config.toml
n_layer = 16
d_model = 384
n_head = 6
n_kv_head = 6
head_dim = 64
d_mlp = 1536
vocab_size = 32768
activation = "gelu"
norm = "layernorm"
norm_place = "pre"
norm_eps = 1e-05
positions = "rope"
rope_base = 11000.0
rope_fraction = 0.25
qk_norm = false
attn_scale = 0.125
bias = "all"
tie_embeddings = false
parallel_block = false
init = "normal"
init_std_qkv = 0.0272
init_std_o = 0.0
init_std_up = 0.0272
init_std_down = 0.0
optimizer = "soap_variant"
lr = 0.00301
beta1 = 0.95
beta2 = 0.95
weight_decay = 0.26
lr_head = 0.00351
warmup_steps = 200
schedule = "cos"
final_lr_fraction = 0.03
batch_tokens = [131072, 262144, 393216]
seq_len = 1024
doc_mask = true
train_tokens = 578300000
steps = 2386
dataset = "wikipedia_en"
Each number is 500 + 40 x the weight over its row's rms, rounded and kept within 0 to 999. Layers, rows and columns count from 0. Numbers have three digits each. The size before them is the row's rms in percent of the matrix's.

# k: layer 6 attention key, 384x384, rms 0.0599, rows 161-225, columns 144-191
# q: layer 6 attention query, 384x384, rms 0.0585, rows 162-225, columns 144-191
# v: layer 6 attention value, 384x384, rms 0.0832, rows 128-191, columns 144-191
# o: layer 6 attention output (transposed), 384x384, rms 0.0791, rows 128-191, columns 144-191
k161 102:529531555481399533548466484527515486476475486567556605520450457463494526553500519437459478498506511577450507568533525548452471486484534443482487
q162 105:540486409487480499449493532553531501532511560632493458483539523510490457537496504559536558503517466450575520429565513506437546463436491492545503
k162 103:474580457534560483447453501524526520532508587520498532442564463523449526501439450429530485546542511527505527490528514486512370448537518497492493
q163 107:449526434493565524421494514522497529523451472514497495570510499487537474473507530487482545442530500594442461483484509472541475507572487452468469
k163 105:489529482457515540533492513523446508516390542532504564491499561519530502508482540524523488489412462512577549513445516550503544558485459493457494
q164 100:454494495500488530549424491553507530482522507471582413449520488460514492519484517560480500497502480500526467511546562460466557485448442429407474
k164 101:416484512442471468493425513528462492564522527432533580449536477442474576547507521510489526471417487461448489558577528456553530486576525517536496
q165 099:517535493494434465423519520534458579439513518503474561591449520543452453533426528550562499524528525471502474399521500475533525537483451510498508
k165 104:507561472509490562460499540453534481524525573592475549552499424528515459497449560492578473497509507466494653481466476512458533455460535488508488
q166 103:444479497451528477490527477515385540549508481444548501506500528386529556526501457519434467506471478512459480487483446475574480539507543506487505
k166 107:487480516522549441439485524483493477485442516521498530516446499495446572509470546494431566507475491518518477498439468480454504531544426604544521
q167 102:484454499485520546566583474482510470527464465495464450470538473554420534456506439540553456574519485452595527480480536503474583520537499508507435
k167 106:500394491503498461459499549513554520477465441456485511570470430493407523472442506492513527479499541518523516540515453525415520461552453490504397
q168 104:517464467500501505565531494515476538476582458483444500573507531464559516487464508461547487515482546391478466433480521500473503445457482499532428
k168 103:514422503510504443535512485608483457534532578455477520528522520496424540501502514548490490469544504461528442517579451513501530466467474490510482
q169 102:512432554484461428471508513574472475497498498448518491469510492475368491456482510504474402485501505482431550466515421523503487436561438472519495
k169 102:522500553477377529450481521437498483566527512502469490500478493482567511495535493489495466515496529470499490492436506493499474556433480467498518
q170 102:522515497574582422510482537516478545476449541470562519502441551552551500559523482528483521429545490427475432520510443484479511511516492546435470
k170 104:491496489437564543503456505498472449500493485517573512474517477510504528463460570522455499480469430474470502507474504495573527477526435564498523
q171 106:437465460480520501501499502517520475475506415494550404502478527472547483517466490501540512462479543537534512495472458493599603486573512478559549
k171 103:499455452495450506487455466494455505551463584548490475467422522491556544495502491504469517545524481482500535440557539484525520472506551517507546
q172 101:457523505469551487506533527451505455471502511510549477428454421569519547455503464462551495563511498544431516463530516524434477489524534434497497
k172 099:453502589481515520576514452484477544497518464495543528491488456477464523454554614451537484399504544443515473555440464489545508497480514449515423
q173 106:460455472574583441487444494536455465455519461490425491542521511432461509514462539511515519521469392549509512579492505488461496512532427533511551
k173 110:479459423436513511496469484561441513627518493475534514497421461417499489500450557506507456506492502453533472530455464516532516436565477477480477
q174 100:467393497483457533530451478552535521508444526497521513464503525535519577460444446491484567459491525456579472435459493453552537534524490508495541
k174 098:565429459516558512501545505446506485442529561485530477499472549461538490374560481514471521470547539526500513488537509516505475547494523511468506
q175 104:505457454482503568458519447565541477592520520531499516451511483481464487480432557497558492359479506448473492421478520491570432488522474555558526
k175 102:452504486481447576486486446501499488538541582519456483536541490520558496530471455555485433447548559510542452509468520529551435484505496495491521
q176 112:481510385413490557446475509501450531491456506519479534395518526534466462550480528565511505507563565502510443498535516468466545559567483501431551
k176 111:536502442481568508434474527387409499543527559487504566462477571514576446522456526518484481497457481510512556500550503510540509468562509497506528
q177 094:480472492525544450486541468509470501432492452569529440555456434473521520475470552502490504521489517510573478462466518485484545577465507552431523
k177 099:501462530485508459469497475495535535523551500529509508432430495472426540513478536561456488577476427498536482453474432495425478547502470546508532
q178 102:531500552499473482533520416436472475509461507407493491489495501470380541577508613447505469492391465495486521560467587594510508532506481551562483
k178 103:515470537486458499436510413583519514491497530501529458499483517530527514537525509465420517499481469527506479486472497526482507532467491519476540
q179 106:521492466478460433510486558532510528429464495563466565465500512537504527486448498453487532563509535538485490525525459464456460534537455526449483
k179 106:513390481479512486527478486496480507552457474476510639458461595488474504483599546511507465523501514486481465522455491458490494534556505501504491
q180 097:479477534477533493447502483544501474544531463484525491522496513493550462405452430514500543461526488470435491525459475466459476511533490534395503
k180 097:545381487507493479443535498546480518510527454547501531547474536503517495496517473510563545440504494466482413503502502409423526527538536527499516
q181 103:506533510516507554494503503438453438470554535561459466517472492462599495511459438408416441506469580536537551513450465483511502462523544484560504
k181 106:461504503498470463569514540439480444560497572512527493558473482508438497500482543594499510515633584542498512470526517478542503537539497513507481
q182 106:567516515502529491527490568465492492454520468479471474522472502453490463566540483525472564482569513518453474509536447556533530506568573456539553
k182 104:487532511455606505462457556442562531469495512535470417540511462499520551515538495474526538523524542533561534511542471466532449507451454451483505
q183 097:464479464536486485516495521575536510484556564520535481470457540439522535522488439456478428459502509532531513537448509559497580514495466511425481
k183 101:492530507536436503489482533526460475500499506485544509480526509463455581506455565490518565554489440526511512547495544498500485500542517559500483
q184 108:485475545452530514542523464488497533532518451504514501513532473448547571454494493458599473475492466493507492465439495452428479478429509515450574
k184 105:530556455596502486540552502513541436511537462521564521540457469471468449506503491421517502517502506510437528549489454509430488528517543509570494
q185 098:486573502480501530541515506486618518515614516566470503629511514453528495499446527516504502474570548553464526529466494477456471524494543516528445
k185 103:519527494520567542501517509550483484458517528488530483504529465519446558559509556448552481565564461552538492510567517457472469405573520476484441
q186 107:561528508526480561448517548508442466489464530466525489536485452518495512487518503533490588515532499480439494509513483487495492385495499460514453
k186 101:573541465481446502519511476518473497556521490487421499483528495515521410497457471424563471427514529493534505538526450538516475462409476418477515
q187 099:546480539453485472515527543510465493539481483520523525508516509520498414492501476506440513517514492444493487476525521480471494529450597440518452
k187 094:542461557502526480465515480457478495444537525471443491475507468482495539569454552519471519454391451501473528573592480475490558547436466472478506
q188 110:490533474452516477507431576496608448543511520550513495456537540480531461559513480557478495446470488511401565479519521488516477507481453449552488
k188 112:484432419510477496465510463505432537516520532501455550449552545503500464553522469540495461531529536536458461431609424472569462514474520459503472
q189 099:516499466539587487483464563463502472470497508519456574475450536529454484582528531567439528491516483555502551529514557510539560514478414497444566
k189 101:484523438512457524449556453394457451501556511550554517497499498490543407512553474480561520536482451465598500528523539492462455482477502468481535
q190 101:498504485450419554563523537555534524521485517466504626482499501510470507485510514538425481495491555526520529492510518470496505454442458490473500
k190 103:493546476440395490526516505509502492488508517499530553443554472539493504521463495546505517457519458561552572440526507538476558437475500584571465
q191 097:504512494531518526569560487542569459505472588474493478526539508469463573527507513506553474433462443520419533571533509551510540508522476441444559
k191 106:457443544501502498473488486501552493473444442449536460509507515416501510427610491438475516516469474496507467503563577443516488529555492506487513
v128 088:450479498524457500507539472524480510504528522542509509487473423508509454571402494568416612478525534497511520445557458515520445469458500538491524
o128 085:539494539529509508434512557527507474533472487545542415461482512529401547539410549526559470430530559524489464526445482506498428544526550438438512
v129 097:445474470479495480529464494471472502536505451493583489500495535485525534452532512517461489493517487463528501482519495500532450435500521454558615
o129 093:541578586545526468437554530379561522479498519590428487463499501522467438514516532540468443588481511424570546485513505465505534573436528558491523
v130 095:484426498537534521522450509549523422485463471450518592542554444486474528506553526508521461568456484526470526445566476520507537521490562524431463
o130 094:472502506502516474449556483484532505515412469444599519496448469500530550512538479484527472508521542473466467510509560547538493478547482484499461
v131 095:519450446506486582504585469415514473512534521484500485461545481520479461426471482483493460481532413497505505504486476469569485460479454474495497
o131 096:534564453581499498438453489556440523508479438515459482521510507464471424457509519524451530469513508556515516498528467537470493547579463529500541
v132 088:527564437483472467559490476494521518527547501497557521474441489427539518414546457526535487459475459499524485494428586485470540525493499445486485
o132 078:567457503514488486492516495460444469558491473521467495445503544586502523541473550538491457559501510490509581511578424487450570495490462415454455
v133 089:478546510485476548498503532497435464494529557528532454500532486491516512515441511585534596554541511528488432564555514501551471508549482531501497
o133 082:517470527482536550495513462457584530514577513508552556480572484485494467520499457402538511492481509479493460504500521488451508489473494510362529
v134 097:526491472539505537443485488510460525522484545467571540496479512507451477466448565492538460502512578474532453543506478491523512504387457548442446
o134 094:549544502427417559445502543499504504549492572497535513525543469580495515415548464495545490517427450516526513495418496497482506532483483541504504
v135 094:498549501482559506480533490459501454535489507534507479453506536512470564453484462549564505450523484530545449496484444578528487536509532522474443
o135 087:549487490448435497404521471508419527489493518454489508452558459549556453443497455590473478632491479424442506495453511488511472498557517506523448
v136 090:522490426421511488553491572466456509526447399487489528573547456550519517493515484503431541528498597535528514513457488497551475519491455462502449
o136 092:449463491541499501473433571478502554523458520470520552528480545518524599504454558494574566550474494465503515535473544518484514564456468511497519
v137 088:498528548445454538495446450519548506470510508482535470521460458478552504548505530429478506542525480473384479454496481471558489532477520499482479
o137 085:408516432453468505557545500445419520475533480557486443527492527449543499458549479547465493488487441528520480472582498533559482515535483483408507
v138 092:432523511549460522524457435534543456510445430510546468481476551539535535494467550490474509497498492542459457580535475473479512554536500531529490
o138 086:475507502439548559497514550444464537441540511465558545527576542596499531485528446528471562538544484506541520417555536506504489532435513453566552
v139 092:517439479477539444515465546501463600494494497567393507512463510502531522499556479432525489473491501476461536511474587508470528491532456528441543
o139 084:525464515526479571437503521497512510506504503526497520567481517424530486498527417523466506474470611511548504449534458493501424472468528512526504
v140 095:501511526518490509477546504470479558442499506553443560475517558411494506491510485520467509509479513502601482457510513486512476486490508535476525
o140 095:499505442473454415458431603493487497506517516448478490474476468505470523515432515493454550473511473506555537531468516556459570510480431452505558
v141 096:543487512506497630525487495484453545422469502511536529532494445501513506488462551493497580514463433478512500443504537457492475528514450488476515
o141 083:473461462508476456520497517525517516541508473435511421536576534503494480481528516490514527415525438450489522513539487466459483495545475493598451
v142 088:441474499490505452481507473460488581587512476508477481532579534467465477471444486468517487542555611490421485496587531370493496503529553449523575
o142 087:474550436486484573572506454577547506466498503435483447533510501477520537489516501497493452513506419527543532475526542590443469468465466477516475
v143 091:539493571435526524432579505479531487501531431548462466474499534487480480510578471526519473555498463517531398478487506489454527512476493480437559
o143 084:495546453511564528535423516536488539509475501490487513462443436499461495380454572517443510504530509437515489571523453436542512407542505520479475
v144 099:566526445483475433550549528451515557543520532543467506499457562598498472532466524504500517457463497581477537468478465593508596596471489516534481
o144 094:499501556527472517536524447569527488475464488487570588540520447544412532503507462469500506554502506580442550582438540498475441480411496487513400
v145 089:508450468530486510537495534511488522449519484484470587501507447494515543481522504462505468436513587478557441519498459545430510570512460536414496
o145 083:505536479480589477465443496479549447477524492439431522527509525483414503575533488498443542448547525500452514473480500494565510547458463519504509
v146 091:521558414504564505527516523554555515500439539580473433523588453463483491534456469473483491512470528431511521438559516560575498522511498479538550
o146 086:441490525494562534501537502508495490536505567527507471514495472513495511511518550496517546475483512540542485464408548431484510522485555536479438
v147 091:447458548517528463500506461519547538487524466467514509574493462497516499464493492467435533526514526523551483458498463436472485420464516440495512
o147 088:420514491472456471474440494485465500522492443606532483463438555482436495506514479450453495447554519479385494467478460445430519463478514538574564
v148 088:503544485497478484527484481469496489517458480522502511533448455499434476520472428508544483503564536558521531521440488475475421408496529494507525
o148 096:492478599494506537430510518500512532491503475482499580451483511560477506509549509533535526490474428438478540452497444550483549430506585478485475
v149 095:402516464541549444497521544494501495441508496456433472455539488431493484444503548514433496532582489501551509562571468585502505480534560484523485
o149 086:505452550496543486485415452503508500461416527515471513417535547592553471494471476490522455450477505526549486515440479530511507502515467508429622
v150 092:533492461545501490491515516451518526528555476486483477468511474577488530477448500479517607479471527532450544530518468501501515540515492506540492
o150 087:496530505535520463538457481539466495497487488528486516548442453503519549552456543519520462482554450521433515536506559484522460520459510517449490
v151 090:522450492526484514477552495429524500494522440430434384503519498546452495510427510453468533472526426544473463571458462518436493456477409535472517
o151 088:430473519443494524478485483491475536539579549467546573529519384529470479524498535517478454459452465520490495484509511518455559521495467478485470
v152 097:458452490486530477481460420468532489555436481485492546522552524600487394461398551494536430506551556543500493470477438500520498436429558572553473
o152 086:483560482550526535452523486526456474491519462542545452487503471479434515517520550459473455425485441486537478441505410541501437484529532505499496
v153 091:509508535570502519483540457467568451482485486509484469422498464487443462511479488470429576492575515553549416536598502512461491471527542539476510
o153 087:422575502411514489500559517503519467466534552456507559451522503476492567533462420505486467474478534495527512453513546477542525512461431503503535
v154 095:532489489548497538486615475503504495516468529468484474466604531470512481580432506465527474525477496475437534544512532500543536527467434441494498
o154 090:524546534489541486520518465458540482509487575425423485528513511471471513489512462508504519500441542527463446538455560448505505508537542503535495
v155 093:463449506523518544450558528556480498532429467523473485569562477520497490543561445494535517495468458490475463481470507557565566538564572496490466
o155 094:475481527543491520494497483533521529511538497575562540474484557500572548490419523496543548506458599463560520529560482430538445463567462509457468
v156 088:456500497475459494518497590547551535524513490518495521510581526464485466479505437552509505540496499535492462471426456508496453535471506498497615
o156 091:519512462508517599527558477407528500504516550525478501470452454530492444487539503517465410467472554487562523478525522428434466484463524401500514
v157 090:535489519523519476520467482482471530445494420532534515471496517499481502440521520459466517465485486562494539457464487525479475552477552491527523
o157 089:538455529569423452552444524399538467556546493459503470470474480506533561521523516511481493445514520487417556428552536493468465444503408525498432
v158 093:523482506504461447470439465551489514538546576544555551460511485472510492485542497502491546539551589469559458571498529419469511519470475445526492
o158 090:467548473494478545480515584447490478434575435449506461496524484497525492499462524496504499420504491564518526521504500475552544481464532515618474
v159 093:432473487567438464472522451508540502544539566459524520470674528501579485502472503503467498437447535592535502474506500555573530490490466496452474
o159 088:478539548458557411550467475504511496491478537570433547439408489517483462445517651393471436501470572498541527505437484456563515529474520512535537
v160 085:495461442517504545533492521564505485544492467516544465461520459520423487547525502531547504529412490505506434531473459534505467518543460512433490
o160 076:546508483491512586491500469532555458454483468521409529525474585523514439493481482475521492491559545504404581464512520499525500574442500464521461
v161 092:419495463522511556478545479409444530531496487445474495447485517512461576433477465513499459525548529461452475538557556499555463398570509481513485
o161 085:501465457496513577555507528499543544445553447472486491508540481502522604550525511441520430485451461586510468474485451440530510589515508495556466
v162 092:592522578511531513463488467516496545440500466495458493495473475471455516492498484486531555505529507506498475498473420501452533502535582462489500
o162 087:453409500471486464564486494521524513487521514421548533501511495483550508440449423554545499504508542471432493507481527533484553478471483419507584
v163 095:539447570460502551449459495573455431513517571517454467486492527500490481441482516473479476487478480502507549525432431508512517534515414485494490
o163 093:523446507490445413502551497476509451439515512529547544452507506489520452490479423499484526526493475539541493570447492412478474405526467577589541
v164 088:476428481483428436444531502552484459439493538515486485592447505475476411584483566500509497454512515517505524517462537475423545504474448516470481
o164 088:480485516514531558542483433486483483474461563477595501478432484479527486510486487556504476531456479511550521495481432496546450509565555485451516
v165 095:519511506540497482408541490485450491513585524520524525504552464447510495575507456497539493532448523474514499478504483466515512521478510527532548
o165 095:460495519510476513558477492507509475418469503557533457444415484460552508509488493487464560497524462551486510416495456532490511440555523429547365
v166 090:531487559495476457562505536459485542486546471536495506497407457469526524409513466515460517532512557545484524498509516475508503478496523433463542
o166 086:480474456487503465487468503519468480444521435478493480404539513450447491489592555463555506474504460483554523486414475563530529423529509518517480
v167 094:529470472523499522493567539528438540487481562488446479500510492476472495533508533468439516512549500467529517487496526421567544500492486441530486
o167 091:502522465416438486546492547560497490480505494477500519563482578392522500488508505496496503487502486534546549484513513409439499518488515509481570
v168 091:535535524591497408456528477450543455500579515432489446468511502456520546460443483421514547444529538524430477490487475570517514537512532467480529
o168 086:529510429434528486515457514550535557515506452497534557489470478495501484428531552525536457549513529478499567499463455468510523562463489516516557
v169 097:469498548451552544510509448437370513532523412506503516557485488529542523430554526446519481541522588558540480431467462563442418550507580538480469
o169 098:502517501512526479451470469475533519506550510448479494522509537480578507529535464455494503570487422509446458491469452506473497465563527479565521
v170 090:453544508488451473513507463579499583441559545496554485498494469469540514543619487383516562509551480497549495501511508494420426503513520495462493
o170 088:475522526498531534540492509531544487579447469463515431459547514521503483476444527517493545493488514477502474460573459464535541445441552489489559
v171 097:492532591502626478467467514516480449422510487449514514507489485506472469538445462474468514437482496478482515427473515548538512507519475468499526
o171 093:566456500552486429515508500561491496487462629502571476452481522475458505476519591535474527549487457480541451471517466500490491575481525490501527
v172 091:544441569475560504475394463559527461499503471507482516509395507534511485548538532511544493582524547495480508530413535515468526507434564512489528
o172 084:494439428481553425498571473446535542425574530399574494462551422454542547510451457542486511461472454463455519523511506504531548488507517422487478
v173 094:476508490522546511435469479461459462521498505519464457525518546496481429518470484465448560484459536550460516537506534499525514542533489475472516
o173 088:471522495472529477553459473490521538493518490486502542465541539411563530473493464473518384517459515464481472456503463520528471468451447491472499
v174 093:436522479505549472478513543469524542475505493535474503481653477534517497521525444407516493486477478554446470498514433533508512435566518466473505
o174 086:518531488512488567508445501515500516513494556481520529515510471512530453500374550431508507548518507534447503465420487556525487473542528466518512
v175 095:547502464579501441479495485575521407475464512530491440473485556464521475477494524511423484502528596525559503496533524533426487503512507524582456
o175 089:512588620516573477504476495492549470451535562505613456524539491536476513526581490575507547440515484482507457517496495512421461529462479455526574
v176 101:445530551509508509411520447467433493433439475416463447492472526499485471528455508525415575540471431493544464463507416493481472520497528514537468
o176 095:530431482444498432452470495524515508506550589516467469536448508452503499507497465461488503539486499478416465488450548463502514558489486566532496
v177 090:494509476484435515440568544511476531435430523499389596582499486474495538497487481399569478529484492479470495462489536527530548494529511505517530
o177 083:473516520416533473428462530483471498462574476441451504529464415496529495519486454509520581534565550522570493463447463439506521547517515490518547
v178 094:488558494507549514474457540466540453494483530510495581515503439417498516504509492468482543476550591548459496517524483486518460448555536480515520
o178 084:515458528534511461522527568486519525466489522544501573505517535498551464421452503478516564470432536475564453456514477485416510527520544598445523
v179 087:452509509541496489513542588596484468489509511502477528523483456520502586522483521505521550553474504531517481549506456465444453496476568534478476
o179 086:524536441478500433478487479449466460494455447485461561509477401469441409484534502649519515433495531493433476529551428520427535494456497480478546
v180 098:465429459532560480530467486522512520511493456500438540508579434437471539508541575507500479487420484371447539528511541464558502527512540493511535
o180 091:534511505462539519509590532479506478493448538451541512432471470501553487508475422491494504476487490515567506499488522459445481522457499518563581
v181 095:551488523489545516549504485540478501507551522561488458567410469509531488531453490491510557469450500490579508535480507464416515519494463519561511
o181 093:491526537457372501528417538429555512491483489440546499465464551513424472521569501565526563462446497542473542495559402455488504495445446563472516
v182 095:398482532539495490551441525614505563454479537530543459507480482563522586637466479477480492537474513412470496531531480542450470496561511523463494
o182 092:549552513506566490551534517497582417520532490528454478450416570529499487488483477504420578440490500556499473554534508484535493466480531485530542
v183 093:471482423499527467527496496580555560533442443494499503504625414525491536507531549532475547486484551621483475510470506459573460451421475486459550
o183 088:538517480560532507583550530489534535557473496532514463521503443469523512526451539573456435521509451463488550490482514457476590488451562475559522
v184 093:482510414484472474613492444505533516496451500508481474473535502526574502540522474468482549441544484434502418473470519536558474594497556509540476
o184 093:536503535453513567472515528433484495459519525525472461509534515558500508466493477480580518465487489530503588547532520538462469465468479494466459
v185 092:495476497596505471568485511467447534509489556431417531520508448424448524517537538501508504568520545449445516534504569464514516587470467512486509
o185 084:475497492505581505447537539513583502466558498512405586524505609529559476532472483484520429443524484492556497484484464441583491406551529446507538
v186 092:476510530495520514489477461493529563486418425468482502555474448490498477583449501414551491499456473504558530515500455614501498517617483558493527
o186 091:488492538501501462443479525486445451526588481518411556456435526455472486503468495538473504505500500525415547410540485469550467454467499491497488
v187 097:459472432528525491515527507503520487552515491516481418542528572500435397472485441476448462464466459407546492494461487553440495528524475503562442
o187 090:552520456518499530508493493494477479501452585460541501536568442521513549560481552488505448447462516565432508559519462537523502495464431565526541
v188 091:492470476467516489499406503530593488550485483525486467500517483517444512465517528460582456494491489506451595458467496598530462439501479462518531
o188 087:532529481545445505510554467548497487510465533529495533473545477578486502535573509517463432586501480473488520523533504503479548612516542472459429
v189 094:571509499482549534454528531446458507443560499514445491436490409475479491554410532458556513462507440555492485561435466416521474419471470454505570
o189 087:508482460471506504544514430509507518509490500598577540474503560516491511393485454540543469507513542459511417459455472554421480577536577493525442
v190 085:518544461440483572466535542588471466504584480471537485564510515503541531549550488465492520518485536537476516561526542509475396536504461482479474
o190 082:482495587510499473542460491442408464486496504510488455551554559468539451433516482507473604577469448479464426528503463517571490534490517470486566
v191 100:493523501496576482484468515466461418474510495476469511463512497537435461436462408525518394485557518486502453462477441567443525453474523464530441
o191 092:524536513498462496468496425498467555525444531469480522472475495576457531514509430520475577552420427605468511549545474490533564453531507512486446
q192 069:530512495440496561521538453567523489552490535498450495430503477478544551518453538459529448529549526528502518528540544497496458489538458428481501
k192 071:476548510473536462517528483504440475474537509529447519502510589448466478551495480540522554501446518494472505435448528561486600498542499468550485
q193 104:490509472421498503560500430591542508540470556470454455451511504495566564497465536508537438534585521499506526537573507524471478430506452451517517
k193 085:450483471496472503569500484560546528472491510496518526486508498522593491514490524495510475465568495453514494524508574520463493464489477514507469
q194 067:506563470407482561502486476507516495476424544504491444465472487509487512533513492468521409440481499444508548541538441468481452489536535508457498
k194 086:488503473421483512534551495525506479461482510500528558460529544436526507511475510549502491547567549484540536471532567544538455505544497437525493
q195 081:438579439419488544513515404604469523517460567502492439458461494491608527481469542553532467536557476467508523544622486546467491464515482425546549
k195 050:534466454455502508502534455522550476469476497447481483508504572490570521550494526544536455568499493464442528544508551519528449532473505477421492
q196 073:452581493450472516540537457571502507527463517501502432433452499470591541492478544525518470534512495486529519500557474498505555433519450484509549
k196 055:486478450471491533505515399550528484507472501476513519462487534487591543443481562517474479549566471357493438544519596531498470509496518480519490
q197 062:420527494389448567488524446602483506564424538512485432461446488465586532505484502499504432574536512508489556528583519501454522495504502432471528
k197 041:521494490512536472479512508456509514490461479453521490493458525500495526520500508586581475522567501470505540519520564502489448529502458541461507
q198 080:556418517543484440472494505414523481493583486486500497542520534520433453472520478498465544440468523511482481503475476491532513520457521559474513
k198 046:473472496482507503514571563455534546526570459494493536535508458474481389454511515512542508467480469541509452435466404473505557565464476508484536
q199 064:500534470558491488449596410564451501527480482489555441398457404482521539442492461494459491564526448503474522482480506423519529508470488546515485
k199 093:488499482533412558497447448548531489515512498484510467529519550504558523543521510475477473536585476450533494535497578424456492514496519393506517
q200 085:494449475535508441572575453539434516599381494469508457475461519485499501491510500479503471523466495536511491513504542496502476511577504462560533
k200 085:482523522507469505469512492556527526460458534363548491528508458566526544540483496508491463589489477456505513439533536583458461534494496484521459
q201 082:503573457465475550453499472554519567560496584486498456484510454455531585573499551486552406575488494485507573524590539507460435459439517460496514
k201 058:486454435509476516477439573495487479519555442489468514470537485505539521493435562554553498513517505423522513494475528498528472531563466514513542
q202 063:518484483593486539500480495508516488529498496417506543480556487478539560460484547503532451536507542514494531492552514453518493482509470425447455
k202 131:483534554477545515428554535414481491522547500558496518505466480504381455503491451500491476535466502478461456443406462520519548458474496487525520
q203 087:539485527585577453466539529444490501467582521480515559490475516480373430465476490520503519471474515521526487462398464554510502538446502535522516
k203 040:520393426439524563546528528556496504507492489489512447475511513486529486491512477499466496535513509443552496532471511418482460492515493538499516
q204 089:484547475493444516497479533490534523499517515611542505530493533457520585453466483483440521504460584497574511504570516436498506451474509433439615
k204 085:511478494516463468406489447484528520526528432531539523515519547558489535473509439527517459500515492584495487500441503515447508470504519432475545
q205 087:517522534477467505535528542430476474485425522405532528597515551441510477510508516451430436528444501444544499517476505472478462470511443539484432
k205 086:514398552470476532533497527513482495508512516507423511548466483524553493479483537536461540420540544513479512511531434498553494575538448610527478
q206 091:517503501497477500490480553462451418422507493464564536521465477517417422483469451510528468503517532408496421469494541518508546536516494541524533
k206 087:499434546486506495592462514430488485407559522509506467448562583470459520463507440516464530443493535526441469456567562534471503505473494490534471
q207 091:455491530518516533606506455490508561511480526525515560478468470570458494518488499520562475513535505521494478436425510542481418387452498496533563
k207 085:477484534469553525465494477492499540492456488502476519484517461479486507518473495484453446576524470477532465541563491522488509439491516526502406
q208 090:516579446492546496505504434436520494471445484465479435492486467502605530640528497448470559544465488450513494579484522479430512451511508425535445
k208 087:466418478493517523514478457491517533437494444555530595473501500583543533469477409530499501487514436501482488457510524506508433523546544543535465
q209 090:497469463534547515467527504466521522596533463414519540444438497526405502528500486406537544463575481470521518433469460494509576499512515479497490
k209 089:447482487528506376482522512515531500504496527487538540433474527506536569506456485470540419463499548492534476482494557528457508537473491544497534
q210 089:540495485525508519544463498480465480510508496459432506509442490527469579435540526538467563476498459493485542515541461454481484583464510403504495
k210 089:499446435501587453503506498512474502482527434505510448472536463494486508477532414450430483495468467507586493508484501521475492546523521437512592
q211 092:473441503533526488462474496477430493579549444498500591514496420586509493508523510512365510485465450529513513461514537504594455441525546539568545
k211 090:482490492478531509535585495506575495593483560528471442455432593486509578481494449476538519516529439489523549476515564451506629544476566397540508
q212 089:457486467485470449497536538514527543442553464454396501507491530497561486498495535579487565400502505504488518572457518541517494490530486446423469
k212 084:496451500451493497472536480521552530466559532499506464499466526527512521488470510524478508479489450512557471510462514466538520493511535395420522
q213 094:501492463521536493483509492344529491573472504580484538463568500584505466520480478418494506477528448553470459489495481528515457523423514488486517
k213 088:474462478536489465514623554518494563466515463597490575471478553488487509518539570479539551508542529544539561494528559497545534551493489494411504
q214 089:487428502477406475472418454506489486526444425445484579495564491471469444480549484496531526484482489456479473449518479473454474539420499402539478
k214 084:493484542516489459524493450463569505586526505499475523498526482484492492509541577426529488448517559514459471523466504466539505446514516483518519
q215 091:519511489516479503506534511565467438505497485462513500546431525486452446485467511581558478576447527503452482515470549522426454525547463469528520
k215 085:464496491570477514484460473541507472442566523529499433550461556510489546464483468597470470476514495480556485456511444485453567538491488455491450
q216 093:531510452479481504499531430497496515458462518489516474474552422491446538530505507458446487455559544517457537472498511547483507460525503546514496
k216 087:472476516421522526446495477497507502527489425529438475555453505532576386457458492467513483458549495541521407484452485487500481462546556484455511
q217 087:493551529495512520584540462430394470453490531470451438467503473451465564526523466501563502520467571577466502508487512555553561523468483467481514
k217 086:553472463493487504498457449454487487535483539460511541589555434532475497469489571618505522512388520517499497459463532519475517449580483555596584
q218 091:534481518469532536457513528490466443527538531535511483479457491533456514568503487482507392540416514517500573537448578522515505522447502466484495
k218 084:547485458550500479568537545476514483527578507491513494559540533494499477529497512539538498475478487562557443404456507433464471522510435544505507
q219 091:437482503504534539519506512454536556516498479577514450610528568508467503489465531460439490470520456502478602529540470479594536458455475457481451
k219 087:503539523531511520521474475490538515520460514541439448469511529477494437517522538524485546512553431550574548516540523479520477526455399538515472
q220 092:482406496492498483542507501473472504490479461520490479435497552489573515524558447433499496434478543466483578559437549515499484434481515468417474
k220 086:463479478408490514518494423525512542461529563463530529563433444544519467509449477491558472466506459560490476499491543498516526449515470478458468
q221 092:524556535498441513492565512513460472473454476534515459507558484558489550542543627511488533533537506548431479501530488479558488464469531584539513
k221 085:516464467494493566491491486509467495526562509466508478555496528447472503474451510572460552466495489514508517434516431467535556477563521565539517
q222 096:483510555553538559506528523413456568510523478516467447498400553528426467553510451428511575544536462465456494527422472484516486546505440499493584
k222 089:498447501504446541499583461552525517368453447409520456405468557522634563543466518553487492483502443437558460555485536494458478435446393502444509
q223 092:506532510557457474552478530505529477489565504437490523527591472478523444519537485473469474483387505511447514546590514500481451516522560516445467
k223 091:471466505498489471503575436522431445476498496489476520457431494454474470522568459465539536446558513508539510501486410538604529511485456530545510
q224 097:453545476500542485502533551561445495513544493503557469528474533518550462458515469465514466570545531443495434453488523500467472545509475529415497
k224 086:527521544547450519503461492471502517447469494581486517446535547511516534526528518521463465466510560476562503598481543519419511478507528498548480
q225 084:509528534543459473492445488510503516490473507365491555490585508564480555457483530490495472521502496509538530425501488512475463493491531455466436
k225 087:517458490565461541542456441552526471507508425561532487477545526506547461468443572493510467488545483483445508544476525473533562523547516543500523